Part of a small language model's weights: gated attention.
Each number is 500 + 40 x the weight over its row's rms, rounded and kept within 0 to 999. Layers, rows and columns count from 0. Numbers have three digits each. The size before them is the row's rms in percent of the matrix's.

# q: layer 9 attention query, 128x160, rms 0.214, rows 0-85, columns 80-119
# k: layer 9 attention key, 128x160, rms 0.212, rows 0-85, columns 80-119
# v: layer 9 attention value, 128x160, rms 0.237, rows 0-63, columns 80-119
# o: layer 9 attention output (transposed), 128x160, rms 0.242, rows 0-63, columns 80-119
q0 099:508497466463447478497472492518501459488423421562429556483559495461514500447470471579426439490528511585514446463500492479
k0 100:510562527541557562503491538461432413512577520585547512521410520513449423565490562409525479497534510477423516500539474511
q1 115:549498405487547491549470462487499465532457540482424456544476464509500548496456443585489521561515451497551474445482507497
k1 111:475483483490468491515472513578529540578473497525515521520510478529473531513527547514476541491500523559542505526468459519
q2 096:502499483472509477476529463509519531432486458507555517548525551475508516502572474388525474469479517510477504528440465465
k2 091:524562511524458534451510499444449475452528481552493501502424508495507496507408458524592578493506489479488502517489484448
q3 085:493496462519564498490500486516487472487472496498474515589538463455493537519495484522457436498494526556495421483495532480
k3 084:505507474425418540438489489543548521475517558481556579551504512509465494578493474441457479462462494488427465558519501460
q4 100:503505584482488530462487544485468484520556492522523461428530457506543451501494481527510604568457502457492581517484497548
k4 101:500492490501543491490577535446496549483469506413489481473496477434494482437520465475531480413464553505470464489539501491
q5 082:496582580462507560460455530461452503447495449501522504561452515544529470516487516440532527496512466530528497496516498472
k5 089:509594477497478523513526487464483441470460547560493524545435555473536430485457521516515570526552468463451524510523512455
q6 091:538555455476406540491531529484495451428536500616453530558496505542501448480465460542506513478526467453415549501552473542
k6 098:514574489568569557534543538523469555513455442510442453473462454497500463480525504481575576538446415482485548478417482533
q7 111:455480556454559497498511438508502552456472569444524480416546518516473530505530450506545554505480487463608507504526488509
k7 095:482468461460422492464521495517512528504499433502491482437518510478521553447451425450550504519459551574540460480527511565
q8 091:469580461511493570494534514415456479516585512467435528465513450490518485454502487499579466511555540473583469492483434520
k8 091:533542530505561530446511501506573520423456477445461494511490474429519434467534452491542548492543498543514533482541526418
q9 110:437539573442503479489467478527492548455515503466487582451520494506518518505446521538536522613499472480547517514530494556
k9 095:445511511517549453533541491480515520553500502518506504467464514556556528497556509556432548498483521471525547476477490553
q10 089:536545472529592523463425514441470498559485485525477410507527506439443492558562504545512507515568529483467440496563532471
k10 102:481549535527503499502553513404494545546513541401490468377451506530527470438500435522535531433488469502497502458547463540
q11 110:493571510419467500456525476488562522494508520488485577502498509521503500468466475524496562557469491474527584518575514530
k11 092:432545510510516540522504521530517545566503572513418450485509478499427449433461517425507557568483457512526602548396492504
q12 100:484508486528481464539504543569504450493497480536531486517473586479470483516439493536490475509492511447511493509544516484
k12 095:498485577544446544528467480459484524480550492453552473583550493520448527468508499472486506519487465516504490496545473441
q13 094:487467466539504493464478440492474586459495567469567529544455484488501530535432486535449522564490447425477449512536488437
k13 098:500489544539514496510512480459421453512540522548468480417427444573538540520465512495493491571527477594488540457491467488
q14 088:522576512451505476510482460518490487533582539495463540473526441530579500466581509464538506495539519518450548492497519449
k14 096:518496506515549455457410517515543541532459511555582574509529474524514577511456477591428489484505454507507470439487544508
q15 097:495490460489460495513533467537492513470436466559458514543495476453463535517552492493450517541505466488562453487485530428
k15 106:491522532589515474466514507507493439469492539476478415516495537513507507491579504451540450498530453539443463436554503605
q16 100:492546433443548424480496516487488491528532509427571497464473582464467462507485559464484506490566485486455574462513476458
k16 103:446456532512435515527412499470550539478484525500525522425519481466521495472498457507469450485475572592560527581443460461
q17 095:435494450532528480537533499522536522478542591469539547503498531502525547442471492588484499517476511589432461461468496504
k17 101:509437555490573412513455489508544516518497564569508427480512495486531562507479519558522533482402487533522466537535528458
q18 097:463466488487502498480399484493449438588468541492511488449510510539553496478606448506471550492512555511516493544611472459
k18 097:527501522472506396481526488477569476469501511452466488531555446527496570509488487462433541530550520516473507457458472494
q19 096:494554479431570487439469561468539494540484486547511511570522516472428523476553447478478498552438494452511580543445436533
k19 100:394461495429457481483627448538485597515501526473460509585489523475529561549487520527431521453526533486555563493514478525
q20 106:525479570428484463534476471439540556540523536483531523526502485451512583495553571458475500473470524489576558504491460462
k20 104:497533475514549428487466520537493521493509494444471540493434488508540465463385482558511519543557536514523503405475450492
q21 098:504442515535560455497503517486467532464564475530536459618478543544514476559521508561504512537549502494521588480511529514
k21 102:502496430550523487444549569507526558495497496426511586426486500499520465547501418494471518450514486533523504489513412416
q22 093:514434474503524529539469553480512436466511536511516414538486475522505526495470491520487516522528492501539551470518455585
k22 098:516534513403438481441479452530446572453503463460485491526542400514528459513569501505536512470452472442444438565478458512
q23 097:458504522520527466466548537530447500536513600509482437502551476544496491495503591443553471470524482532518432555502443609
k23 106:538506535419547493495518484496438509479477416529489560429501481479527519611498469538553548491468463535443438438514548553
q24 098:517417520489491413555515584462559408486489455531577509447496501525539510508469474441527525470583529483466473471506466486
k24 096:513579477463506592395477427480498534550494436497430446568432485485512555511545519513488485490507528549466514493430456504
q25 087:511485497493507540484435451512497469458437477528494555491489476511502394554577413599535472518467486447524487440550467497
k25 092:548530503462528470504516525494500496540489457520486537494470453437523458486450473492464505540607529500495425492534488533
q26 090:519560551516519525497479405495457467443464485528563522560505520463563536428482466492486474510500532525436539480504514506
k26 096:478476428487467553501514480431490485505482510495497496454500444523497529489525552439503459465482565405508546508465564534
q27 105:445558499533455463493532452495460504509465478512514520432432551534475518474458465474458534395505494493548600529480439523
k27 097:425511429525466474468512599480534548488480538544515556549460507448470466461492478425522552549507489526523518548403494484
q28 096:592498426535456472462521554560529505521503524387502533549458528556550499431499583430539493516469547563513542477508480489
k28 101:420503510493463457482495438481511455452475482488435514451525494471420502510503419489499390560531462422499470550558466476
q29 099:482530475479472516502544530448484558450512438494545449534464583501497495517549574531495458457550525482536519496488465493
k29 090:509487553494486504557478445460529454545550519494557470439512498502501516560490478462515471520506564484483492477568533435
q30 108:528448487539581516463525480568488479450490547486481477451494566484460495523522503479499516463509514423488523503494496498
k30 103:443548496426519494434541442485543498456550479505480509488536515493540445499473437518456414516484511528502485456505504556
q31 098:505459462533506594445566426479497453499579475519490463437473480449507520426513508570481484449536535497482522529598526507
k31 099:521531531466554499501577501499506464481530528521452553461566529551566446506483456489457498511480432489558464469499582492
q32 084:432465496549496444538536500482513530547578503453515421465540541447533508465452459530500455513526486505445505519441475460
k32 092:469494510417525533481517574477522527439471500529516526504501541512465516514549447571449512461519621537489528514552486432
q33 097:500502569525476480448442516430520496488497527520436480541582455413465572468406541487519502538403520575451485526421488532
k33 099:548485422578437472532575527522507453474454470533496443517496505608455537495514514472531507438538526408494551514471416495
q34 098:538497517589527520485485489447485495500481506392481502508482442558515516490489538515524461420474438502546489450490404415
k34 094:535524511499532570454501537520426472430534470518495522449453511470539496483533486581472493502518509532442497516545529388
q35 097:557511519485424503527546550516504448507548485512482500526536559469479447495490475511474514509433550575489489515616505462
k35 084:540496513504461487502549541532493480463449493497459468519600504480468533480534449455513531441469394478531458468541499469
q36 098:483492569481486457480476525425580530494523422391498497511549612597471582513514503525531518516512536509460504498495516494
k36 093:446477522539492536529431479563449511504544536479574465485454404456476492497499490498541584499464486530514543563480479541
q37 100:526509558479496584502494477498507532543471512492512536464483525522429566517484529480512428516581527471451508560502494514
k37 105:504489433431476452548409478470539526564549457408515449568529513534558479499536477510475468545494517448560522490528466530
q38 090:534516545517512475457495470452547516442468517528535518531447465449504488506456601538513475564425544453486500529507437476
k38 095:442452532522495552495527594568500469502563468516492458500554479571495483508446428518497547526512525515552563531473500542
q39 094:536522541526476520538513439492526504431536526546469525458454471538534492519504448550535493435461463577475539489531553509
k39 092:499528457475467484491487512565463523467473463516476535520467557463412393496519441509453522490528461480525487507440479507
q40 103:485520504547544593495542492501520464530553572480469503573489554503497490484536513501468449527451436447499471550500489451
k40 107:537459501516456427575511447479426507479495434535453536423520481524496552505533470566545480430564521488523512477449572536
q41 098:498517561493524561502519517460451492534504478527480527492498471502521491474482518503496496518504521487491482440490541557
k41 101:489503512498523498500531572517485467512477476488576508496465572469504481498511551435466517517421554572464553478513433539
q42 102:542451511536481423441491428446455463551437497610494546476482450446559511461538509531460477526474495543531587465464503478
k42 099:527446486426535415515499499561493472493517431465489521537510445464493468486472549463505531477431495504493461548503507508
q43 101:559535546500510524544523450492465491537496505482438502517473501480556485523515477442431501436495561524444568555446576450
k43 099:518466462532552493477479538477484483519506584488462537433473570529401503482510507509505481464460516420499543587582414565
q44 103:476497509503507439546519460434505490475473493601428519438475536544563554486528569503484511525584489506496530536470451528
k44 104:445522484531576509474534552540524549504580574443519527554508478444524512515544512464496521520517462465510477409481474482
q45 099:452506500498453560460485473494575504521481531489415539400484551527470522480524499545463468455429490515490505504516433562
k45 107:470494507510560487485508432560466578526515539521464452536500478534488452538477469468415533536532520473442521550449542492
q46 106:540478564483456524470556346518512488485520531525529535503553449539477520476427505588471573505483479536597496478438441572
k46 102:514465564471544540430490506542523454471503446423435535515509461491534545515494453428466512398492544486465469526550508517
q47 096:517450476481460550459489446520480500555494464559499529514442518575563481530396501536491551524496489550423538509482459509
k47 096:533508532523480535478510506499475550473506515585530449593563472410487529466560493432499438476556531434505451493474418493
q48 096:522467577532547414511473541502502514501556443517504507510556408529438554488491592441471478446511482512467450528492585510
k48 100:464445534533520537492461478525496449490540540478506496494541533551507529453494515600552513478448418475529481471505515554
q49 086:450548597513499429461508534482494494515565510546552527494596496506529481485452458489510550567484445497509483498484455581
k49 100:519457480474467515608487478564530449515513427581527526490441514522404507464543491469528515493534480512446507408433463516
q50 100:535467500536550514541509561481588479515559510561480524523487462500436479460500495520510578527476518450466531475521547487
k50 103:503515497482461482478497577542502528509519474503506540540601484540544450453508422556465499506458424507488527522446526523
q51 093:422510526474446534515440545477489488520502467443480467542454538562466419460427568485550479467486454480572498550459552536
k51 090:559484465497563486513530476495539456455490457526495562476488532412457473506583430464544521433553488433468587489453484533
q52 096:506505501476480509492522479527504558506502453482401479537476393479437479547441542434521496541484477561569532396472559509
k52 098:563508495505484522455510555478457429499417517537537444582469526442507444493512485497572465495556507587404446539532498438
q53 101:468425506527517475476524511471455485476481461494480512468591484541489484520550508488512544527534469516518562441436532481
k53 102:486564497528492428470474555517469459530452449514543470581453551455540494522495520530495538455515539492546523488539518478
q54 092:500565474532457525524567557431592449484489495464501448464498555497531492514547496524535483469470443543492476481542505546
k54 094:515432499511444575564520503542516529470497511494509568438530418432459528515500507514480554508479467488522515516442522452
q55 096:431498456418482490500498514467495466514527495537502457508421509476568502482460494515513479394506457516537545510536521530
k55 099:406435494548514521491570535521462474479456530475543489496534553473480487523435460486462525522529529460560526411492510429
q56 096:468491468518496465525527503471530347541476511532532497454479521519508479445503513472445483456487444478460522483445527467
k56 097:572478550553498490511533581467516617487522565531435424458577481463456540575518458552565483486483477488410501443516527538
q57 098:496572502508473482526556524544526488492464467509460568430511517472525537500500467467482502438481599544518531548558490484
k57 096:468510472480499500531506547464518552524487503487543527503514444521533460486449449510516461477540526512433486473487547482
q58 097:529486448483557461474500419583462450510503526447480506545499523493587537450521478471481502457498498456539537462528547484
k58 097:425544509500640490488500505553560485502522531515501550514558586434501476450494466538427462502465540512542500520504521468
q59 093:490459563526370424480510536470521515533483515546508519468512482584510492502475495527420495447517538557512526477406467509
k59 099:500454454504491544519476487466462483471598549463500489451510473427479521445479499519552603493563459457477534509563483450
q60 098:508537579468464513546541511546507437431455455498488434457514504414418555461455488454500547472440547458472514444489550470
k60 090:541513494546597515491511516475531470504508591511521543450482569542532457549578540490490517513489522484427495537488462552
q61 098:530505503493527537527457453489430487452516443501566458435498407514486484555546548512490386564423502470527482537531401536
k61 093:542459552520447485495497512477509566477472521413488538521443554419516516466470458508525439475574491466507439445446402535
q62 095:448439530452502520468513514457477459545548561493529519528535490438531496520476481510512501558599496515495554547433474433
k62 094:508554454503540518483538475508509485497438476502604554457510512463460482526564557558461550488453563498454567508509482552
q63 095:510508474520477543447483484432464532581495479567531535501480502449463485515506461610511557446531524484549522460484549494
k63 099:512503504426571418539535437496487480500509616448530490528521468590571469494506506452486464566519507496496547463471488543
v0 096:514506543488506496502457497488481410514394487492481531465484416527436569473550465474541492456441482542476491478532488470
o0 096:454511468471503484567536547536432540420479487427534524452514495421490582508451519458510496506465496470461511461510525537
v1 102:428543477512585477483488478453469483497446513538580533512501491498486599459542459441424470470410450467513478584481462468
o1 110:569495488498504548562421536481523499455547439465478523488505568507459520529465523506478504504592530441541526534525494453
v2 085:492544443435527504558503530475540534504455519481459514450438494533538484518484451540580454474523511483438499528509470433
o2 091:438498414502490530550518461525537538473541524555523529502432566619582493465548441539484494510551494493467565563483416466
v3 092:509453520502448479479491512479498463473481550593531523478574516508509429437599481507472488511491426589502477511494495479
o3 100:488407532479498521508471470533500436481490569519495521440487483455492534415505482513436465497442515520539536522540517469
v4 091:494524463524546545452474449523545528573527519447536460549487517538560535483417536533521522593581481490499458519544432529
o4 094:458519511538487526428441493574543458521521460465543543519558542529544484541497523483585542578582486425504540548572513467
v5 099:472512463420533486501483536461453461469534475445489502430556482487498512510517527486547472522489529484573475546529513473
o5 101:460492537501437568552448448464423536537500516514482517500493517490399493501519459531444450437539509535446514431508454524
v6 119:461508473491474540532596535484561473530536566457586550551517515504475526454434561467432481553504464514485534584429535540
o6 099:472512546502538483552419539463526498561572578469529458453509503532443489510516491504522516547541500487588563407446441569
v7 098:472485538514520497403557485568479525484483456513491514485496544535514473464504505522494491515533539494439500438509557484
o7 099:541575467454477508459460530530537491513490499545593507469506541471452518454560488472533500481508529534483519470507420430
v8 098:440480495508461473452619553496450454458492563518453464504455525507408533529461468451500467497459454524484488498501489455
o8 100:439530502463567516471498500463532488478533480520554492510526495475452512458521510478412598429451563516461529515548539459
v9 088:587510525495437522498498551551480538474468528551424531499548566487532552448519500520481443522510526544501580469397514550
o9 096:509604498502450592455514498597550525520511493552494577516498549511502485525463454495534518466536484501493466481487625499
v10 093:492497555486529457503499533516495467510529573492464515409560512517467450524533581497475462460524575401535461531516504514
o10 099:493549590512504506486524471484457521507479576522585483425540467502508481484491517443491475424460576516541559471550497534
v11 100:564486511533578430535511464561517452501444477546551547504459478498428459459483562485495496556437482467562500490545453528
o11 106:493531466542550469528468500389464497479500462498514467515494560529434463497500529452468486498520558542523573548506525473
v12 105:495466482506437496503501519528553537558496415515464532576535546481497488502462518509536552429536532596493544486534549513
o12 106:460479500581524567538526523461461408486481560464542461520500539511466573519529543443541478581507482428448526502448520520
v13 103:523535533477466494521506541485467504431541487507478556610438542534488483438574491474522469467541439481482534457493525547
o13 104:500553537472569480497438485511492495462558621438568465514471506492547397419398521524507446437405530508428491447473508553
v14 095:516518478436484587542565453517522503511558496474500499545470515443481458498472549457472396480569529513483468477575521531
o14 102:483443490516487475479524494480495597464497471511401525501482508450529442474475530480508509483444521450455497495559590569
v15 098:552538481416482456519521527472498504534503508501429480509524561511587469511513464506511511522466513552474402460488494505
o15 104:519467453427493467512594492489529499536533496496525481581561520550516492505415534478479509486439551488465534537397574501
v16 095:485484546474578480579482493532486496515495513426585514479507479567507520552449548491476543456402519425551490497467519495
o16 101:479501516523477526468452469463494543433514534545498449463435527481474445529522545494552500517515444545535563519532522553
v17 085:515458474547439474464513429475510471481478468513523534487543480499493459450436550549494470425532593466478494469576569507
o17 093:497487510536505460507513476502554541571447529475501507478487527456477472467510448471434471433526553509517540514535549477
v18 088:555485502511551484479481511433474591505555504560470445486500503489445458482543510541465477477500543574498455420462567509
o18 096:506469530521487433463478518557515593530475467464516456475527446461470457494519520548566531540507559462503432433457605510
v19 095:508500534536471597471477469490489473514526457557466438478533549480462483510611466476528465505518489468559515537521503502
o19 102:456464514506458486486539492567550476572485531413525513528497447512423520511513498504527493449555477468547441488486471513
v20 129:466504480518481562513525502529514514492531506464586453492497463504441534516464511532540496490480502519560515492586571497
o20 099:522537445585494584557425476484458514528501518473444450498478561503520508527499528521568529465504480487506508461495490522
v21 105:520459428424516556541526421474559518546525453564446557478518524519481453486491439584480492525465464582534509529550575471
o21 108:489425497459466526467473505568453521518498516503550398471543434474489509519468495500519517445523467503461552559504564507
v22 092:488441492550549490492561495565462552565424462514496535483442513541469434541516430471476478501506469528495495492511454472
o22 101:533507504432515520475559453470486539525488539446500492483485552475569549526510430522428506457500435545513488546552559511
v23 093:516552524482491506558481517478530484493529576535533550494439567479478452499506501501502513606510463564467516512521496457
o23 096:444464450424457502480516472395406528504525491471498533462500517537465422447480523448484525463475548481493534544502436525
v24 088:477497486475523523517519489541474500554499583558550510508492541536533590428528488469483501499481470474497502495495553570
o24 098:543522558533521555503457529479512575487550527478491535493488513550539500519456502503521488455546479475514497463537557494
v25 092:500484566537460526463500568514483500485596543600549504543567479479486518471471499420436471512422481507568486505430555487
o25 103:555549490512471487489489509525519469518518528516488521428576495443466502435560484495483577481534447427472538454583512533
v26 095:527573561457464514527525507612478565492468488497468578470568509467485467421493561463504487512507501510576425504506461506
o26 102:492577515497552520437539563436534511583511484465488498534464510503457518427515457509529494471549474466564515549374563445
v27 105:485459551505488463505512511426523521463508496508478474476563563453504515576536521476503417470504453527586482483515516404
o27 098:493462553546461445582536542412531506561468473513474519438472529489452353480512476515440440482514537488453516454585477456
v28 091:507523507536458493544564500496527480553507449477509523451501531506516464466478440525566480495411508476538438571478501425
o28 099:476444548479478528537493485430496478477523440475521538484519528538514477501519517495538462468455492473505562534479497443
v29 093:539468471562545476501457546442456516508481456488564488485468430451460524443475477489527554456492431491486609472500530455
o29 101:532575507466521448528457528501537572506512467464456473480473446494484464450545480487516454481549502483500529505521539459
v30 100:449498497509509479465575461421458439493485461505528480461528522478509510469456509536499464491545477520437491526423490521
o30 102:450474526495529513522463465471510513430477466509553461503515502460459490487418576541551456481586559406544566439489473499
v31 087:487461458540488446590524573462513553497431554548532500481439499466548470510525464482587492439587519509510488441528481517
o31 093:546500502505503598494532539499526592490518456551498494495501513529494496502560501457496445514464474547532576526506574506
v32 096:474484581543511521544497454482517574477483494459471517528515557558544550481437505569527458455517510522497466426422369502
o32 101:505478581502436461489377529522533565504455551531517522499440512476430493563465499504481464491531550542479533497461498591
v33 088:469541442498575465513495539419473524492572474504504480471486566536511544622407499523512542522550507565463492531513501539
o33 091:505425469570471455534454494426463512524467453590504510541514500561502480467500507537536535574553511520456621433498453465
v34 092:489530582552516510457376466492467470499516467581521534457486425545500519469455495502564500502510517468520529429502466485
o34 099:543496495522482502488541531513546565545499497527492512507487483474498531531517469486576525540458478491547511452574466518
v35 104:494473536505578502516553584551509521472492567487527522529424519523427532484442497471465468564501482510525576502486488527
o35 094:511559535488456516471516517577464537519497506498407460506494421452511453484549400474524505534464419495574487486504573600
v36 098:431475471426472475529549505496559558414486480466538471436513447526525498492482499598547440522443477457546572496542498489
o36 097:453520448509515514519516569461534454526553562497533439417551457477556522504510512429525450542478523578468477529526444503
v37 093:599427523498563552453451455565484495489541433455558530542477496486472551541548501488553524501438503464521528507522461496
o37 100:502479581528541521486528510525601515450521505487479418552523594477540480509513416477537518485532509530487524553552500523
v38 099:499503501559506484546582493497492469476503470476476544367508490577421521460420482516496450494513522406523540412506565475
o38 098:471520582466460573471491514465417456481600489488526509479494517534502454458514468505515519460539495536428441488527540505
v39 094:439486493597452530543453477431397447474501494510508522521525472488553474506504506518515424541478531433508602527452487481
o39 101:529582515463524469486482439497502452480538539437528554549538482441562465478409493488488555523484590435392515532523541559
v40 108:439437469512506587463454529521470423506467523498523510493476507569481533459440520498467548480517396492580534519587567474
o40 100:507469511501461549477493536557537444532490449460487495479587488501447496431528514543478505464493439480504403499467515514
v41 089:570457442512459480483472554530481507487546518452525457551506486506510449542449484447500537473480532531491478431495524434
o41 097:453415483521467513485470532478443486502527469487495489532582488461565481519531560482566439491523517525506505503438469456
v42 101:537511528518497518499530454478510499409542508488454497428468444487515512476511540474472500472522490499499514561494555470
o42 108:553547557523477531491597494448472436429501539467469561493457522529482518531540521472486454519499569531502450485465459462
v43 099:432464482423516465517484478519562433479562431507507491528479498471448460449530497522447540558418483541516484491556480527
o43 101:466485542437436518502514571488459499491476541458469475532538538478495527598494517456509613490447466518598444498556540543
v44 101:508507444426458500502555472549479479408522455512425493457522567485535466550514505572560476493511509557532507480532529501
o44 105:427408452472496475494545566524505509488473486511517596536514509537517483433550497498392486479476554564465489475545485470
v45 098:512515465476418498488484489556521460471495500449538463497533464417482419454466524481518512531478515549546531470506526386
o45 102:534478408496498486484531508489557454477557528495431554446576483469538549436552489447477494479466513489491499497452587458
v46 092:480439504563480504500424452475516467467533428474526421543455505439497545557522517578474451494484470547481527428530520486
o46 103:527506529523537447544473557492540444521488528406465487494557464530502432483429480541503505500483548514436423430538451507
v47 093:508436519521456514513467533474553471501529488458486500529521517495514510527554485473438521532492493502536501558513506530
o47 100:586518484475517536462427484433479410571446481487468465528538520429508542500570500470537577493514432510501492566546456515
v48 099:496482451497551506531477495413442417507573494468523546500424533486508476514466443513464446481542461451520520471536485509
o48 098:453471501444457459509486532484440494484495513539504529516516459521540470495532556405499527509464515487534484488456491470
v49 097:484488583485517541520525465489488458465529540561491555518568599472513457504461525502459475522525480490436514515502548502
o49 099:469518525498518544457513484487445395441491519491512472503500548506526463465455497573475509501439481480521493501457495480
v50 099:500464487446504524523524486454550524546532525539575448486456507447419557520473499556476511485395418541575447434468505516
o50 104:475419585517506487503520460520504522472513445506525429458452463492481540478494572455470494500325531493555477513467492458
v51 091:511433517522488495589534550496429511599549437474500469464507551488512525476493486518483499511505507424555484430525477429
o51 101:505438531524503531498478530482532463497503506454517520562502555547482523573553458583487463461553536562470539442494507471
v52 088:433418506542575482523514541496411471551566527468530490498472501527494545511522610472540540523551562532523461439494542453
o52 100:512585532518467445461519480468512503508455543475504529455490562539499494537509527546509458489485510478520547498494554614
v53 090:462478520457448479427495495500466520481496602481564413543450500449502504455514426480583494490505552509510444501522542498
o53 102:499524551575499454495528445496378553430443493477514534464494469481489468524477456519499504498452507527551461452580453468
v54 097:422566498468424525444430479520597544506498582502503505492487426496516402506574502520479543527495483475547500477500473538
o54 101:518558494563561529509560465500519563536528531460549478446466485510526497573443496531528514484499502430522466461491486497
v55 111:479494477476525533463463555528531499467551540513566497500485504516448469565530522454463494576508488509518508590519561545
o55 100:466547554490497426508546514445450487435494507490502526542464516563460460407543560451462463441620506513531497482487440494
v56 099:534490486542504436411465450501524502557504520522569489479490470552473484495493561497466499518443476604446511477500480499
o56 106:475493483413492423487480486469520469565540503557502490495498455526526583523548513473552518464487535482509471519493545579
v57 093:502535510496540494438551517501497472601472436452488458551520491497428584434497552478453426590540478534491434528491450439
o57 101:467535492516495476536585474510446434459528577544541517525517484587541562500497491573548478559446472466561545457517479484
v58 097:491560461473451456459443480493463444555457513445497552484460563510511473538486462533489586421563486506472612529510543519
o58 102:543504452498432480516543545459449403481523516513462496490509547475528481510506470472468478477618505495495476501552503472
v59 103:505532424478501568507429511455518501494517527547533469448517475475446463523471427422525504570571524519543446454482528460
o59 101:432522430527490496485529573493526483542491416504502568556531469511530532540405442486485481439421485530511501447479487522
v60 091:478505544511433578479414520495464464565485485566463418427542492520549482493531437481483463517527518461434554511504482522
o60 108:503374529482554492453549439493484522445469542555487531494493502511485538550474518455405470462477497511512529480454499475
v61 094:474439506510489444522401424451529491404511517394481537504546448550484469518493445462512465472560481471456461515458522520
o61 095:412467441405489522545475558505441438507547552503486512518528509501471583536527466526529498431498480438524541525457506491
v62 102:549486498447468477511480564470526588463537483470529519475505520523460499561484502481518485526448443507514514461447570459
o62 100:448501552473474543564502460503484519565478491506524559506518516520519451475438450499519470529478551492487540481480532475
v63 114:526569510435493545480533511470529491435546522436554511467540515565530462504522478439498515560518444448486526557572523443
o63 100:481494520595496502539439534445500540574504576528429476447459458470456454497462512608454469465482494514542538470505440451
q64 068:582510482456468554507460494494448556530547493530497457469465501570494550549437497532534583573504482503521562510515532463
k64 100:477516464511523524463476499528531498471523518499565474525488530517508480549483498516436390530502534474496409535496531427
q65 143:560463553548466492520509563488462540529455476502458426499485493530526532461491470445567625538490446515521533494498472503
k65 120:482536542445487472522519478474489512515500401476452549470511465451517538448540513521547543509594541516440492495543512506
q66 082:453519440541512485491467498554561534510545497467526537503505461541468458504487575490490451445501584548481482451523553555
k66 076:531482481455498496503566481379480540485492479514461449497465450515483531446498467489478530557548492540449489533468506469
q67 089:413599466466506488528527428540505444450464518509526575519487497457465486513484511552448387468505500454510437517500562540
k67 093:516521559538518511491459549476516544520554564498550454516504607558461480508479485540441477546437498537517465496499531469
q68 073:577469445460443564462485489487459561520526464451479493460558457500447533481507512495580508456504502466496503539453445468
k68 079:492525497529493473424460524464467539527535492546479518560483489485492538487446501415444525522580523541367552496470490586
q69 107:460566440502493533511477521575535483525543526455515542515503562492472486538470468550435415437471546437484438498556577553
k69 101:556512447506523534508513538488540459473527550501508466458459526535442455475460504507394478567462472561548492463564557474
q70 092:469532493495497520552529423511560503470551574429536506507485550529398476499507521515439429459501466540494480507517538547
k70 084:536500545568466538483473554572495504519538459478502477496470541501488450573579480462475454499496448453558446495449470491
q71 092:554505558543506472513521519483481467494542555499441512443454519527552508530493418512455597530490470476475556496499439492
k71 097:456483489476465507523470439546542562500514443469480498530472543542522477508542520525573512569497538422530574502477510522
q72 090:493475537516569500507442426432498446490535533553496493531497563558575515485505437490520628530551513517524559488487466443
k72 096:410513551488497514526472449468528524494480468504493472512450564532513513470512518475547557540466453486434579519526464504
q73 095:559498527505534523517492457500525499484472535486432540507561473447494481460468504528572613551523498467505513469499437475
k73 080:406515498503478502484492583568538484527489522515590550455496516446484509564430495487473480414503587535506590508407445485
q74 090:472497515535492473507486489521494454507536508439546554460509563523506499474505488543402387481475538496504425478515505562
k74 103:518462457459530476468491533534479513489538594462540536504539528547454548531468477528407488451523476520493458476507571436
q75 094:569495429551510609490521514537493495519455426524434510490501550493434506466467504565461473544496518534491423475542493478
k75 108:593511490505498504576520537537439465493477397476472483447512440445514559466558475509527535509570468529500466447461462558
q76 102:539486585559581450492544524418451538536506490437527504511494546537524451515475493547505457458462536532555459491459430581
k76 102:527497429486510470556484401551528437523566434471500522522488514465517527500491484559583459468516516475500471553435467487
q77 106:496515484492498511519510521514513495441577541461479456568493469510416544551512487549479514476455473487540580526505465512
k77 105:517548462570494490467511485416517492517493514464533574538508499482488453445517488479463563504521530483509471457391506525
q78 099:484460497518513512502547518559495564468488463443541469502524589490476404439486523521478565595472519477374475488571442479
k78 109:444558498488549508474492518457497479469457517533526510504494529482466579539458493522442403497482466535525465518531549440
q79 115:480564474544482530589470453477463525555531447416527481455547485528496446478460491421562483445499464380489532470524501517
k79 107:505462532536485509540512578490466492456544506536579523464571536484471529528453458558510484482493460563542538462466541460
q80 102:482489445445480511485538532511534531539524453491537559423560501438452560474488467542497502489525466593431534533495448547
k80 099:465467565492444524471504495425493434581479455517464520458519507516553462462427462517546462455437452483540514525526438503
q81 101:602455434447487509508485491485508501546571478485468536547495363466508482527493564536494503526520473590531600453481458449
k81 093:419518469533450519511472500511472496504484395452549510480464489503434488447501485448543504491450473415551541423504446555
q82 107:614536486519458464480523515551467473556527509505545540495559437523566430544497520522526481437484478512566518502533521494
k82 109:532480460487547506507509491495549475518404477458501427517484543527536555516485510532583564567449551453526493519429449498
q83 102:464472473514455483495527473530546503549532498456463567567457534495518520468534444492505484525469507458541564540602511464
k83 104:459478516463499532497465484493462464523430540527530545517585519430506422502582529540473542520492448468489544554509441487
q84 097:509493505475458481519499491420531493558570531486565465446519544504492551461490529531534552466549463543443523505518491550
k84 101:430525523513561471480510490461463508499484510576531503540493532479448417594528538535437506444479470525485500511531508507
q85 091:506525431538518454444444484455512491479457570413518514489523479480565512553508512436509453509471553490528535477541490451
k85 088:474542555474471486485529529454432555456483517500482568410478544616468495517522569493523517542460521478498482477434480429